From a checkpoint of a small transformer trained on Wikipedia.
Size: 11 layers, width 512, 8 heads of 64, MLP 2048 squared ReLU, vocabulary 32000, 115M parameters.
Architecture: RMSNorm before each block, rotary positions, embeddings untied during training, normalized queries and keys, some layers without attention, local attention windows, exclusive self-attention, a smear gate, an embedding shortcut, skips across layers, capped logits.
Training: a variant of Adam for these matrices, 738M tokens, 11849 steps.
Each number is 200 + 40 x the weight over its row's rms, rounded and kept within 0 to 999. Layers, rows and columns count from 0. The size before them is the row's rms in percent of the matrix's.

# layer 4 attention value, 512x512, rms 0.0436, rows 375-429, columns 0-127
070,186,251,168,174,189,205,152,236,166,197,175,211,245,141,281,244,159,188,195,158,165,164,268,177,193,193,251,188,165,104,227,198,88,182,228,156,265,231,68,226,182,147,97,146,213,195,219,132,155,199,251,191,262,146,214,107,184,230,167,234,200,140,165,175,141,230,240,185,238,146,271,207,204,200,139,198,194,214,221,175,253,180,121,208,239,148,230,219,181,164,220,235,206,259,243,191,198,179,197,175,195,153,183,109,239,222,243,245,123,221,154,273,200,230,178,158,240,206,158,226,193,189,175,162,166,190,208,219
077,179,177,215,110,214,206,172,183,205,183,207,195,215,204,231,185,220,175,147,213,265,210,182,175,85,164,278,188,202,195,214,191,200,195,181,179,197,212,219,201,197,231,146,212,179,178,195,189,185,151,197,202,231,271,228,204,198,172,159,212,176,278,279,158,247,175,240,183,199,263,193,221,186,215,176,149,279,155,253,191,215,166,173,242,140,199,206,192,201,206,168,213,247,186,197,142,192,145,271,197,187,220,183,179,273,261,123,141,229,216,171,210,179,261,164,207,134,218,145,230,193,235,189,190,140,187,251,229
085,206,207,243,278,197,209,260,216,197,189,212,156,194,144,211,185,235,192,226,195,256,211,275,146,149,122,248,191,226,220,260,178,217,186,161,213,221,274,176,191,215,166,256,179,160,229,201,267,154,140,158,237,246,214,201,181,218,251,181,151,175,223,148,226,189,109,150,212,258,199,127,179,195,210,240,207,183,231,216,211,239,161,265,283,222,246,200,197,235,214,186,213,192,232,138,214,176,163,280,246,242,201,217,204,232,239,172,190,198,209,213,182,206,250,167,177,197,153,213,239,171,233,203,198,248,233,205,255
087,224,224,190,201,271,233,241,246,197,207,256,134,158,220,197,181,128,171,147,242,197,194,189,221,175,263,191,187,153,170,213,191,247,213,114,223,181,272,240,186,265,199,239,146,193,176,175,273,202,199,233,225,205,192,259,265,235,181,146,297,168,236,219,112,227,176,270,219,191,268,179,191,245,193,234,175,203,197,301,194,227,175,161,208,177,242,219,188,255,157,138,187,191,257,158,186,158,161,187,217,215,180,186,212,177,170,113,185,208,231,196,172,244,235,226,174,183,205,221,151,211,184,240,217,219,185,206,159
076,209,224,154,138,173,239,146,221,228,187,243,238,203,217,258,215,251,193,207,310,237,289,167,174,221,146,199,234,200,190,241,220,85,178,174,174,269,49,254,195,258,215,221,241,242,173,235,182,205,200,217,153,170,101,248,163,114,259,222,171,183,211,194,175,207,211,163,161,122,197,220,221,180,211,151,218,219,188,159,166,208,233,183,139,157,205,162,162,211,277,211,219,156,203,171,177,180,166,214,229,156,221,169,219,246,248,210,224,159,205,248,188,163,157,211,118,170,201,146,156,188,191,213,242,162,219,190,161
085,210,226,194,228,250,249,265,184,159,201,185,242,194,151,194,215,132,208,231,195,265,235,251,207,274,189,164,233,191,214,226,188,192,205,235,249,172,158,216,269,254,185,240,216,177,202,224,223,234,260,173,177,250,166,170,226,194,212,196,191,161,202,162,243,199,142,120,244,196,174,196,227,202,166,228,176,221,158,197,150,173,178,233,106,142,202,175,174,166,125,141,180,119,198,273,234,146,246,261,197,198,214,145,201,173,221,181,149,192,174,226,191,289,170,186,175,217,220,237,172,239,185,206,183,217,230,223,110
082,182,217,181,203,141,218,250,195,215,201,256,203,207,175,189,187,159,195,221,219,159,220,192,287,221,183,250,173,210,293,208,252,226,191,173,263,142,224,190,266,210,257,122,266,178,168,221,306,175,129,152,185,137,183,206,197,208,212,200,91,177,209,224,231,228,192,214,214,219,246,202,206,162,229,228,214,263,240,171,222,167,211,190,235,231,229,167,185,169,229,213,212,244,200,198,184,196,74,181,167,173,203,151,182,205,261,134,210,147,200,173,217,162,191,177,177,195,217,209,199,175,214,255,243,135,247,177,218
076,176,195,207,160,224,200,191,189,193,187,195,155,217,205,216,181,192,198,203,260,136,212,279,192,175,233,188,242,191,168,111,185,232,211,273,206,235,216,288,210,186,257,198,161,190,281,198,293,165,141,192,203,215,198,185,219,165,183,234,152,205,214,148,230,260,121,192,126,276,189,232,228,222,150,130,170,167,235,199,173,220,214,217,223,231,153,248,192,182,238,164,171,246,101,172,243,232,148,230,219,203,180,228,205,239,218,209,218,198,213,227,131,238,212,250,182,203,204,276,179,210,194,225,159,158,121,196,194
081,168,201,212,180,234,211,253,180,227,192,192,181,219,182,173,221,216,192,279,172,194,199,182,201,231,188,286,257,191,258,190,200,210,197,165,141,226,233,228,216,148,169,238,245,175,193,186,261,160,203,177,181,130,205,129,227,148,106,163,158,145,273,144,237,157,170,220,242,202,160,155,243,225,241,180,159,197,209,198,218,169,186,228,148,218,208,236,232,205,195,183,161,169,218,150,211,190,199,248,244,211,236,210,173,164,181,198,115,188,213,212,233,243,215,253,246,311,189,204,235,264,206,213,225,195,206,209,219
112,252,218,232,208,187,193,243,82,224,205,189,173,169,186,178,154,236,203,233,190,205,156,128,74,217,221,296,188,199,198,234,221,216,231,242,206,184,144,209,242,240,294,158,227,223,234,200,322,220,158,114,208,220,178,164,187,255,153,82,198,222,242,236,291,172,123,147,197,263,143,200,220,206,199,252,185,200,158,212,114,228,207,209,176,181,243,236,158,265,168,135,184,250,157,259,188,181,286,189,237,161,176,228,186,228,215,268,216,218,182,185,132,132,227,247,103,105,200,164,282,229,197,212,253,208,153,182,230
106,200,205,192,173,120,121,181,257,241,215,208,245,248,220,191,238,182,110,298,239,177,169,195,241,237,217,129,165,165,214,157,190,171,163,143,216,179,244,165,249,185,220,195,215,210,201,240,133,240,185,198,201,201,220,201,128,266,87,193,126,157,265,214,220,219,140,272,205,221,147,207,156,187,211,208,170,217,217,261,250,183,229,224,189,170,226,208,143,163,234,166,211,190,234,197,227,148,193,285,278,238,181,153,222,149,186,190,209,233,195,218,264,228,125,217,190,203,153,133,242,243,227,203,254,187,179,260,216
104,171,183,182,261,173,193,207,174,207,214,172,222,223,197,222,219,249,224,180,219,218,223,190,187,152,189,197,279,208,180,169,184,161,213,268,306,224,198,214,86,214,189,159,216,186,225,240,170,192,185,189,180,158,104,205,250,260,184,133,221,170,221,246,116,205,245,167,246,167,232,172,177,156,218,179,192,204,198,171,218,174,166,167,146,246,227,233,147,139,201,201,208,212,181,294,228,188,160,157,179,225,194,157,209,179,117,253,267,186,191,233,118,143,235,123,129,222,285,218,225,249,180,202,224,158,176,208,212
108,208,179,190,157,198,216,188,253,208,205,176,290,257,197,180,276,95,242,263,216,214,132,203,306,141,191,167,244,200,235,189,172,125,154,190,134,198,216,302,200,174,207,234,230,197,183,183,211,116,158,221,193,229,217,172,210,262,168,209,130,200,121,215,184,214,183,283,245,136,268,238,212,243,181,149,211,169,236,175,168,195,243,207,161,208,159,252,181,154,215,231,212,172,200,195,179,251,200,256,235,177,174,202,182,210,160,224,214,185,133,220,214,240,150,286,153,232,168,234,171,250,187,192,193,167,214,240,197
110,238,233,243,162,200,132,206,159,215,194,162,192,227,181,175,261,203,185,167,166,121,196,211,136,213,187,207,196,198,248,161,222,187,208,211,151,139,221,197,272,220,249,218,189,221,198,170,314,228,242,186,171,188,253,215,185,216,283,202,157,252,209,265,231,222,179,194,260,203,245,125,190,287,181,201,190,164,204,121,194,213,172,259,205,182,201,203,217,178,217,177,164,207,247,250,181,222,182,213,269,192,133,119,159,265,263,220,272,169,186,250,223,250,169,288,225,162,209,200,257,207,210,235,201,180,205,187,155
118,184,211,271,115,197,236,195,180,188,184,121,144,208,144,160,133,176,137,175,204,157,156,158,206,225,222,153,207,199,190,224,198,224,266,186,165,244,163,212,177,216,140,195,173,206,257,167,281,179,155,220,191,219,198,212,157,141,206,269,195,155,183,218,199,209,139,151,120,173,183,178,196,239,189,179,157,150,198,239,175,245,218,248,249,202,258,281,200,188,218,155,185,228,157,240,179,191,227,175,333,185,163,228,178,206,274,278,165,198,188,212,162,205,239,189,204,236,246,243,227,170,139,195,243,233,170,148,149
123,205,168,151,254,167,127,282,232,179,220,243,179,193,169,177,225,245,233,210,155,159,179,206,224,160,207,203,218,203,123,207,175,209,126,197,220,155,223,184,256,167,219,221,248,210,140,195,291,197,261,175,219,220,190,151,209,268,201,200,106,243,158,165,141,148,190,214,244,198,261,169,197,176,179,152,214,188,197,189,194,211,222,173,190,195,145,206,203,151,196,151,270,234,238,215,231,174,93,119,222,233,241,232,153,244,214,164,193,209,181,226,218,133,274,233,218,248,145,164,236,252,186,158,165,270,157,229,199
101,193,180,203,185,187,205,288,195,235,198,229,182,194,182,193,212,317,222,179,207,194,207,199,129,166,193,279,214,202,255,111,175,202,250,168,202,167,253,208,249,195,210,228,186,135,231,148,198,228,166,164,234,173,163,208,252,207,230,182,163,211,158,229,246,161,199,118,145,171,204,183,161,179,204,236,237,92,244,227,293,193,182,234,232,254,181,188,187,221,189,222,165,214,175,113,216,223,251,241,225,198,264,168,118,246,272,163,167,220,207,169,166,230,253,233,242,171,227,153,214,189,183,205,230,241,177,178,211
109,186,308,133,189,231,194,232,329,255,212,191,167,237,155,181,235,201,235,248,215,226,235,129,197,211,242,219,221,171,133,179,201,147,250,180,214,226,197,188,213,245,265,251,212,224,195,228,158,201,236,221,204,170,144,168,215,245,167,183,214,134,195,244,153,209,168,250,177,121,230,212,190,170,191,194,193,248,231,247,125,174,151,174,185,206,220,110,208,127,198,201,199,167,352,239,182,194,241,166,222,235,239,206,254,295,126,192,190,250,216,169,194,304,207,191,182,172,175,148,195,351,193,180,186,216,182,257,211
136,216,146,190,224,170,130,238,152,138,215,160,253,217,182,219,227,198,248,227,172,262,136,173,206,206,265,302,136,226,173,213,189,246,224,276,206,176,199,195,211,185,174,212,267,217,171,189,126,194,203,144,181,219,201,295,252,211,146,186,137,214,205,209,267,196,201,212,249,209,185,222,205,250,225,229,208,144,221,115,136,152,183,220,145,203,153,179,172,341,170,185,176,177,208,205,177,247,198,204,253,262,150,199,152,180,168,185,254,158,152,259,176,199,158,210,177,248,134,163,213,240,229,117,274,255,170,133,248
096,222,229,200,220,172,180,217,212,258,209,178,275,202,233,196,217,226,213,248,196,246,123,137,189,185,133,195,205,217,211,162,223,207,184,166,216,156,222,141,228,198,235,214,198,172,151,259,167,125,202,198,205,239,128,221,163,168,203,150,219,220,168,274,147,223,236,208,221,242,206,207,198,213,211,193,237,164,216,224,210,211,216,250,257,167,151,137,209,221,129,275,177,202,183,85,234,241,235,185,140,229,205,271,159,230,187,144,300,162,178,217,242,202,163,226,182,214,217,173,157,136,209,204,133,218,273,273,196
110,246,227,256,162,197,224,208,131,153,175,210,169,157,267,171,143,205,206,156,204,232,168,167,249,248,195,158,153,212,175,286,196,292,225,203,241,276,182,211,198,207,173,198,211,207,194,181,220,208,157,195,198,219,184,184,245,156,212,232,178,274,276,175,220,205,183,171,241,162,157,197,200,167,207,199,232,235,247,261,178,224,282,190,189,209,221,295,154,250,186,245,304,217,82,199,157,239,319,187,319,281,232,223,162,173,194,214,184,101,183,199,114,155,201,169,161,256,204,317,242,102,181,169,177,254,209,247,200
112,194,171,228,210,289,242,325,191,226,182,176,184,188,199,205,253,213,217,209,200,252,261,165,191,191,156,260,298,216,216,210,190,281,235,166,175,191,218,230,220,172,240,225,196,176,147,129,184,208,250,134,229,186,201,142,209,165,203,102,250,184,219,209,186,197,260,161,221,155,193,129,270,138,195,201,159,237,166,156,132,187,227,159,105,182,180,184,219,249,148,169,189,202,255,237,175,213,282,147,237,172,245,172,218,199,169,151,195,207,186,218,148,247,191,199,160,173,234,156,230,194,185,213,223,214,237,202,182
113,191,160,206,175,244,233,162,270,172,184,208,185,230,238,207,228,188,173,146,248,158,207,240,247,209,192,185,134,192,195,164,182,206,225,162,199,233,195,205,246,213,278,193,181,205,251,140,171,198,207,242,201,164,174,181,213,211,173,185,217,239,208,197,228,174,211,318,202,164,93,175,187,227,229,157,210,195,205,241,230,220,140,246,278,198,200,158,206,115,195,243,221,218,194,205,224,188,293,231,196,254,233,161,127,194,203,229,170,228,229,202,176,279,222,234,231,204,152,259,214,187,192,210,133,174,205,293,210
101,249,204,202,210,200,234,152,184,221,213,171,302,167,254,152,193,224,200,241,186,248,269,146,210,240,234,234,226,207,208,195,186,217,175,218,254,234,242,260,182,260,168,207,290,229,204,206,209,225,154,182,160,170,215,169,159,218,235,201,227,233,200,187,246,249,218,122,259,251,109,182,213,292,210,173,208,185,151,143,142,201,219,157,126,157,181,193,161,220,221,229,197,196,219,221,196,152,189,177,318,236,194,204,191,182,124,209,221,174,200,195,133,185,171,153,165,246,269,181,228,141,234,233,296,163,269,276,143
103,193,196,164,253,269,212,272,160,220,203,250,224,229,225,192,170,210,195,130,264,226,227,206,194,199,180,262,176,231,168,174,185,211,236,198,282,165,304,143,216,187,262,224,249,186,162,166,147,257,239,163,156,169,157,138,257,237,154,94,177,233,194,207,196,261,122,304,213,172,238,198,210,155,187,207,174,332,182,209,208,216,174,206,216,188,164,178,190,178,143,231,202,152,200,192,278,201,275,166,149,169,214,122,225,188,148,200,272,218,201,223,208,217,164,229,172,142,153,291,182,274,182,192,218,150,184,216,201
118,154,243,218,207,186,323,172,197,226,214,182,304,179,257,190,278,147,147,295,173,232,184,225,174,261,199,193,231,207,215,169,229,235,177,242,189,198,197,175,144,220,205,222,234,212,224,228,145,140,162,204,193,233,164,169,107,221,190,187,287,186,234,198,228,261,244,136,246,191,146,152,220,199,173,214,205,203,177,235,257,153,223,173,224,165,201,190,240,145,160,155,201,252,209,202,242,150,196,268,191,201,226,151,231,200,156,158,192,183,171,182,237,202,247,179,158,201,220,123,275,135,216,230,221,180,219,183,60
118,210,201,188,249,152,196,190,199,162,199,125,280,173,231,194,198,240,212,243,150,221,209,249,150,169,178,218,245,198,207,161,201,204,131,174,173,135,113,179,208,217,218,247,163,219,158,245,131,206,238,187,212,218,149,175,215,125,194,219,143,161,229,208,170,148,238,175,229,242,233,212,252,151,240,199,206,149,191,232,210,176,118,172,239,156,193,146,199,327,205,191,188,170,213,279,228,224,170,274,174,205,133,268,182,177,251,105,256,199,166,211,182,166,212,171,180,162,147,210,241,160,235,198,154,181,222,146,135
106,274,215,201,209,209,223,161,179,198,222,190,277,193,198,167,183,134,234,211,245,242,205,257,247,191,253,179,185,211,357,241,214,202,172,252,175,211,185,197,137,155,217,241,208,186,220,203,208,187,97,209,183,220,171,210,229,170,234,250,222,125,205,204,212,183,171,99,232,178,236,226,185,214,195,151,203,154,223,144,136,192,187,229,144,207,224,213,200,213,240,256,185,158,211,198,179,256,205,282,187,193,200,256,124,200,242,196,261,233,171,209,166,150,158,267,180,201,211,185,165,246,192,204,251,179,218,107,204
101,169,228,217,182,174,191,151,163,228,188,299,135,179,167,223,145,220,197,176,210,176,233,197,151,172,194,271,210,185,208,173,240,218,253,253,190,201,194,222,261,196,296,155,189,151,266,197,222,215,117,183,248,208,208,151,147,231,212,168,246,215,196,186,253,118,148,148,110,275,123,172,178,100,230,180,220,174,162,246,185,171,269,205,261,198,187,165,160,219,152,182,214,262,136,156,236,163,241,156,224,157,197,214,211,196,237,216,186,290,242,123,180,187,200,188,173,156,114,154,173,167,201,227,191,135,189,207,212
108,239,129,177,230,189,240,236,199,176,215,216,213,180,203,181,166,189,187,161,289,329,190,233,145,219,138,207,128,208,236,273,192,227,152,175,242,193,176,235,239,186,216,258,212,234,224,219,298,244,224,159,178,176,197,160,262,260,127,96,193,234,222,198,255,232,198,146,247,163,126,165,227,231,220,224,196,219,170,165,157,217,255,194,192,171,197,184,219,220,176,182,197,175,172,233,218,232,271,190,188,247,227,110,221,169,171,234,224,145,226,288,223,119,191,262,259,141,187,258,236,217,175,207,254,123,203,214,224
102,204,154,159,212,208,266,236,238,142,207,195,157,167,227,264,185,206,199,159,281,254,234,245,249,233,212,182,186,202,163,194,182,190,155,212,221,243,157,237,176,181,168,162,263,198,226,210,162,238,215,221,151,222,136,206,275,249,191,168,269,160,266,119,289,220,282,177,222,179,178,107,183,199,204,194,177,292,191,144,175,164,174,149,163,225,240,233,245,127,223,138,233,233,208,272,187,137,253,194,176,282,197,154,215,209,141,170,201,159,198,249,186,195,291,210,183,190,181,276,233,173,206,188,207,224,173,196,248
113,288,144,241,143,225,182,192,167,180,196,226,129,171,218,232,189,198,169,124,223,156,211,158,179,214,126,214,123,206,163,294,187,269,196,207,210,268,103,189,248,208,234,197,211,200,206,197,289,193,231,200,213,155,184,158,209,203,238,124,299,212,170,204,215,203,249,168,160,206,115,232,209,266,213,235,204,205,187,206,161,214,121,238,210,203,197,213,237,194,185,196,230,195,171,201,153,241,299,254,233,172,239,212,165,258,194,228,184,205,209,184,165,225,109,218,200,164,213,257,177,296,181,217,189,310,189,273,208
123,168,214,180,216,214,178,301,303,226,207,154,210,236,170,223,290,199,288,306,219,197,162,151,198,223,222,170,270,177,263,227,169,210,215,155,264,212,295,282,182,217,136,235,262,253,183,199,164,252,158,208,240,227,193,241,172,305,142,177,162,179,168,208,195,227,141,206,179,199,235,220,193,139,198,246,192,241,227,167,209,194,169,180,177,222,232,261,201,165,195,210,160,179,292,229,182,195,202,212,185,209,261,139,170,194,192,186,140,155,141,241,169,252,222,250,141,209,178,221,277,287,209,209,160,279,183,231,211
102,167,173,143,230,203,145,212,219,203,224,217,237,253,218,255,218,157,250,312,158,202,146,186,225,132,247,203,235,225,125,223,202,178,145,171,163,135,136,192,123,172,229,219,228,210,192,160,189,159,131,230,175,260,229,223,199,213,104,245,188,128,190,243,244,249,213,229,202,205,228,210,218,190,224,195,179,211,200,190,209,185,229,257,201,204,192,242,230,160,213,195,207,191,236,262,205,312,173,195,124,252,157,156,230,186,199,266,224,218,193,184,171,223,199,207,186,192,144,176,140,268,217,285,204,199,191,159,168
091,185,220,242,193,238,186,132,159,212,169,189,184,238,199,194,219,120,160,231,232,198,260,133,163,264,229,215,231,207,156,173,226,154,239,178,247,202,124,140,144,293,273,145,166,194,216,183,157,257,210,270,198,244,144,176,183,228,197,222,186,220,214,227,252,261,237,269,245,215,127,195,146,211,206,186,185,234,221,254,219,162,92,213,192,207,197,156,221,202,229,197,172,204,229,289,182,205,270,179,240,185,175,190,238,134,140,210,152,242,174,165,186,219,185,122,229,214,243,184,252,218,196,192,228,144,201,186,258
137,188,157,219,161,206,199,235,209,243,197,189,212,178,224,197,144,205,176,186,152,128,221,223,267,151,150,276,166,208,237,281,205,221,223,230,252,139,252,167,230,198,186,215,211,235,212,183,237,172,261,208,194,147,208,239,219,134,206,207,230,306,167,190,131,249,245,206,243,185,198,296,205,246,198,188,234,198,224,172,165,210,234,191,125,165,170,153,201,282,225,246,198,218,191,139,196,239,207,78,208,211,189,246,189,237,194,137,214,190,217,220,210,199,109,197,230,242,183,145,234,216,188,131,218,261,201,135,191
117,114,163,222,192,188,286,308,136,126,182,182,201,177,167,207,184,184,208,133,162,214,155,252,193,223,189,203,220,221,291,177,202,291,214,227,225,206,223,169,218,121,186,183,281,152,191,200,176,195,224,154,191,252,178,220,255,189,171,126,134,215,116,144,296,145,223,119,292,253,203,182,219,202,223,206,177,161,204,163,188,186,157,204,207,218,133,178,223,268,130,239,188,216,206,210,256,193,232,203,174,200,209,179,113,211,305,201,153,108,134,286,275,203,219,212,216,177,211,220,282,123,168,126,137,178,219,119,183
099,232,186,152,186,162,174,212,156,208,217,179,209,201,243,219,207,154,239,202,197,243,253,150,216,249,214,191,187,197,203,158,155,151,164,258,154,258,211,250,254,240,229,240,239,249,195,214,180,227,211,133,191,203,190,205,192,184,158,242,181,218,188,209,194,222,185,254,252,258,152,282,224,263,207,181,275,208,189,140,223,237,175,197,200,127,152,184,209,315,242,311,212,197,172,222,243,261,200,140,295,285,189,286,178,147,211,151,274,135,195,228,272,184,152,256,202,136,177,220,264,232,236,188,205,197,238,232,248
098,177,240,166,244,166,117,190,217,189,199,229,173,213,199,254,283,157,277,265,184,223,189,127,158,205,196,257,219,202,198,182,193,207,228,202,212,231,221,181,226,197,213,229,202,188,148,184,221,271,236,222,279,178,184,151,210,243,221,157,131,172,181,224,150,174,191,237,185,168,316,208,198,112,175,193,222,254,234,178,260,210,216,158,144,223,164,216,204,245,218,212,169,144,221,194,116,163,233,120,223,155,301,220,167,153,148,194,181,220,167,188,182,190,105,226,144,177,225,189,204,300,178,199,179,248,220,256,215
102,239,191,192,200,201,113,223,202,245,227,227,159,206,218,220,266,293,288,267,136,200,216,177,167,170,191,190,294,187,205,206,181,155,128,136,200,133,142,239,171,188,127,173,144,176,232,237,226,138,153,191,225,207,197,185,175,306,168,241,228,176,190,299,197,221,242,231,192,198,225,225,196,190,224,225,231,195,235,216,220,178,235,245,215,256,194,235,263,174,188,192,180,239,192,164,230,289,89,194,168,160,196,217,204,225,221,236,191,241,193,182,137,199,287,214,260,169,213,215,189,227,162,238,158,263,250,213,196
106,176,248,248,127,186,195,160,207,160,186,240,92,189,151,221,132,172,158,205,172,207,221,276,174,204,203,200,134,188,181,194,203,202,169,213,208,287,211,158,310,183,213,199,209,201,244,159,239,216,200,178,175,155,294,202,194,171,281,149,175,171,210,129,219,152,229,130,153,176,136,138,211,222,184,158,208,239,208,200,239,174,210,224,226,153,216,157,187,158,355,168,221,232,158,159,198,167,215,162,110,135,179,195,206,268,289,253,146,289,260,217,237,149,181,171,226,275,199,145,192,164,164,213,210,237,173,241,214
107,281,215,254,150,197,190,217,120,167,175,134,203,172,170,248,140,210,285,271,182,261,208,202,97,187,161,247,228,198,250,172,209,259,216,265,182,200,130,235,167,217,224,192,207,232,201,187,214,246,148,129,231,214,239,250,219,86,237,195,222,226,206,239,178,218,271,149,254,222,195,205,226,165,227,233,160,232,179,168,159,160,160,172,197,161,243,229,152,324,183,204,169,243,213,176,144,184,327,244,239,216,150,225,197,196,174,230,200,222,198,202,144,200,173,130,75,206,189,253,259,224,212,212,194,231,194,153,228
109,178,196,180,202,190,183,231,202,229,216,277,206,212,220,221,219,232,174,235,226,232,248,219,267,172,204,246,158,230,92,274,187,203,216,158,235,211,166,216,146,200,156,219,246,195,206,157,187,132,143,203,215,169,172,191,232,252,196,254,255,219,307,140,221,210,184,178,149,110,132,258,203,179,169,213,225,209,201,217,224,184,268,193,136,169,189,231,143,204,245,202,211,192,121,153,200,233,255,215,193,167,272,296,249,207,174,187,177,289,205,134,191,147,242,202,242,239,158,204,133,273,183,175,244,232,171,226,209
111,225,176,205,227,185,232,235,163,198,219,193,212,146,181,234,130,191,188,226,204,202,204,227,195,198,111,170,176,198,190,218,206,276,211,175,195,187,139,96,302,231,219,235,177,205,179,179,273,249,262,196,204,214,135,223,264,191,183,135,120,194,114,190,193,185,184,154,268,193,247,116,194,249,197,259,212,174,238,201,223,226,147,192,279,209,214,163,195,225,170,173,188,208,183,212,167,204,264,229,223,238,217,139,198,263,208,203,234,204,205,224,197,203,166,212,215,168,210,242,224,228,187,170,180,234,242,233,118
106,193,252,230,215,170,215,138,250,286,215,223,218,212,230,184,179,279,156,229,241,176,201,164,197,218,141,206,126,197,213,209,212,204,200,239,272,153,247,236,222,231,203,221,212,211,239,207,249,200,197,223,179,163,161,216,88,176,262,171,236,249,149,170,179,237,179,154,178,162,174,186,168,231,192,255,261,237,207,175,192,197,243,222,271,109,203,243,171,140,150,258,211,244,158,191,197,165,226,171,198,200,195,180,224,270,138,211,251,192,239,148,230,239,136,218,216,219,200,102,176,151,208,225,247,162,218,278,203
105,205,182,237,224,206,99,193,163,250,216,221,130,202,158,239,190,224,219,219,221,222,190,169,192,232,155,237,181,218,177,233,210,301,227,224,184,200,173,230,222,234,277,203,124,249,285,220,310,251,120,140,222,192,259,167,197,256,192,182,192,162,234,199,173,224,178,127,151,239,260,214,185,176,196,232,211,227,213,255,232,207,226,233,303,160,232,251,159,251,189,242,158,208,131,188,164,149,216,209,186,155,162,239,236,199,191,243,210,240,222,160,125,265,150,234,232,237,185,152,190,228,205,228,203,227,141,203,239
116,217,221,205,314,182,213,145,193,188,218,239,243,183,210,150,212,222,206,184,186,249,172,252,229,252,240,269,171,199,313,253,199,211,161,319,170,243,187,171,252,243,215,237,223,210,189,250,186,252,211,198,187,154,224,196,203,185,221,108,217,202,146,204,190,168,225,127,182,206,129,250,210,186,211,174,204,122,195,186,151,230,211,237,151,216,162,201,224,206,214,231,183,140,170,203,134,239,126,224,224,176,205,112,134,200,161,188,188,165,184,179,98,181,79,204,217,275,229,167,152,148,229,211,197,184,195,201,225
115,195,168,159,187,170,140,171,176,222,216,221,236,229,222,190,239,169,120,201,138,205,171,209,222,255,182,162,90,199,152,265,204,171,164,200,181,252,212,136,264,179,247,181,203,203,211,222,189,166,239,160,208,182,251,176,188,142,98,146,91,236,162,256,229,187,272,164,189,173,188,214,203,276,232,253,235,216,166,180,224,193,219,191,223,183,153,235,210,209,194,201,165,199,168,213,184,218,224,126,230,203,184,203,209,143,174,127,166,116,202,168,243,146,172,179,206,134,170,162,256,188,178,184,223,216,256,270,190
121,107,190,231,286,200,218,256,194,275,196,237,250,212,159,177,223,221,224,205,198,261,142,221,199,202,193,255,208,202,200,263,240,156,184,215,214,233,182,151,235,221,153,278,244,171,187,240,172,162,199,204,201,188,218,203,154,179,167,146,253,194,199,209,142,217,222,95,136,201,168,243,186,136,182,179,199,179,254,197,194,212,233,144,203,246,171,180,246,167,156,267,197,182,210,165,196,135,222,116,214,145,208,277,230,228,162,137,118,182,151,201,172,164,144,182,176,210,178,176,123,122,232,148,276,252,246,211,182
114,219,199,193,248,190,250,202,183,220,212,187,201,166,221,158,242,217,195,143,218,274,275,248,202,251,150,256,192,195,124,202,177,284,144,209,208,244,118,203,209,223,184,215,256,249,205,210,255,209,155,160,197,194,169,88,244,268,187,171,169,235,218,166,208,205,201,184,204,257,146,261,209,231,177,195,223,246,180,164,146,194,161,223,204,154,220,258,209,167,188,243,217,172,172,293,172,224,170,257,195,171,219,229,169,289,234,116,219,164,182,210,139,212,235,277,321,181,161,240,260,273,187,237,173,212,188,259,155
107,201,146,239,164,220,215,180,191,214,198,130,188,148,213,183,227,242,186,166,235,152,187,202,193,214,196,189,222,217,194,197,220,261,166,193,161,202,199,213,232,229,236,254,161,138,202,187,275,196,186,212,202,238,231,271,181,146,305,245,221,208,191,154,179,128,251,155,182,192,138,186,192,298,188,198,244,171,199,261,228,236,102,221,252,125,196,165,241,207,188,225,201,265,191,174,214,163,212,239,194,183,193,218,165,263,219,161,215,254,207,181,212,238,178,227,230,186,180,192,153,182,215,213,176,222,212,171,200
100,213,131,226,186,219,235,138,209,232,192,139,257,204,229,213,201,162,166,116,203,237,137,184,185,211,107,200,174,200,265,224,184,162,196,278,302,273,166,213,194,186,247,180,254,214,197,280,244,194,198,260,170,241,236,179,205,227,189,154,213,226,160,213,212,126,258,175,232,218,228,183,175,262,257,194,228,190,171,228,171,190,253,165,131,176,191,286,163,206,267,89,239,215,198,229,180,209,190,174,229,226,185,171,162,205,137,196,213,191,183,145,170,237,199,190,183,168,146,143,267,191,177,209,207,245,93,192,301
106,163,224,201,198,208,197,240,184,245,209,176,241,182,169,213,190,215,225,230,194,211,242,195,211,160,242,209,313,223,256,96,213,227,192,256,207,128,215,307,180,252,234,219,200,185,202,187,178,248,208,151,166,258,197,236,157,220,270,234,198,130,264,130,78,182,202,206,227,172,258,127,268,151,193,159,213,214,207,233,216,146,261,166,253,165,204,138,195,139,232,191,176,234,199,155,226,158,208,221,202,220,134,190,240,138,223,80,190,231,193,210,242,195,107,245,218,245,225,138,227,177,192,223,183,111,156,155,200
104,184,180,283,184,186,248,242,141,207,190,235,229,183,228,188,170,214,197,154,204,264,174,258,206,184,218,155,229,223,170,203,202,253,205,213,159,178,213,219,175,224,243,237,176,233,208,194,252,174,153,252,176,273,185,195,232,210,229,223,275,230,244,200,258,197,177,184,197,151,202,162,147,216,207,226,188,195,231,222,218,167,302,220,141,177,209,293,140,206,163,220,234,233,148,167,218,199,148,185,228,259,207,220,143,209,207,109,238,129,199,157,167,202,183,226,171,159,169,269,155,141,203,263,159,235,213,213,185
113,246,174,209,161,181,156,173,213,186,179,188,197,193,218,235,169,191,246,146,172,115,180,160,205,212,154,193,196,189,219,193,166,156,177,179,191,217,189,131,201,190,191,164,100,200,201,207,189,184,285,171,229,181,206,166,242,168,138,241,154,256,171,258,123,225,249,239,222,276,278,200,173,186,215,211,212,287,211,208,247,108,201,197,238,204,164,196,198,282,197,211,204,190,182,220,185,278,102,124,187,175,173,233,143,175,294,198,197,158,207,191,146,172,218,175,211,166,193,240,259,265,184,150,163,277,231,214,247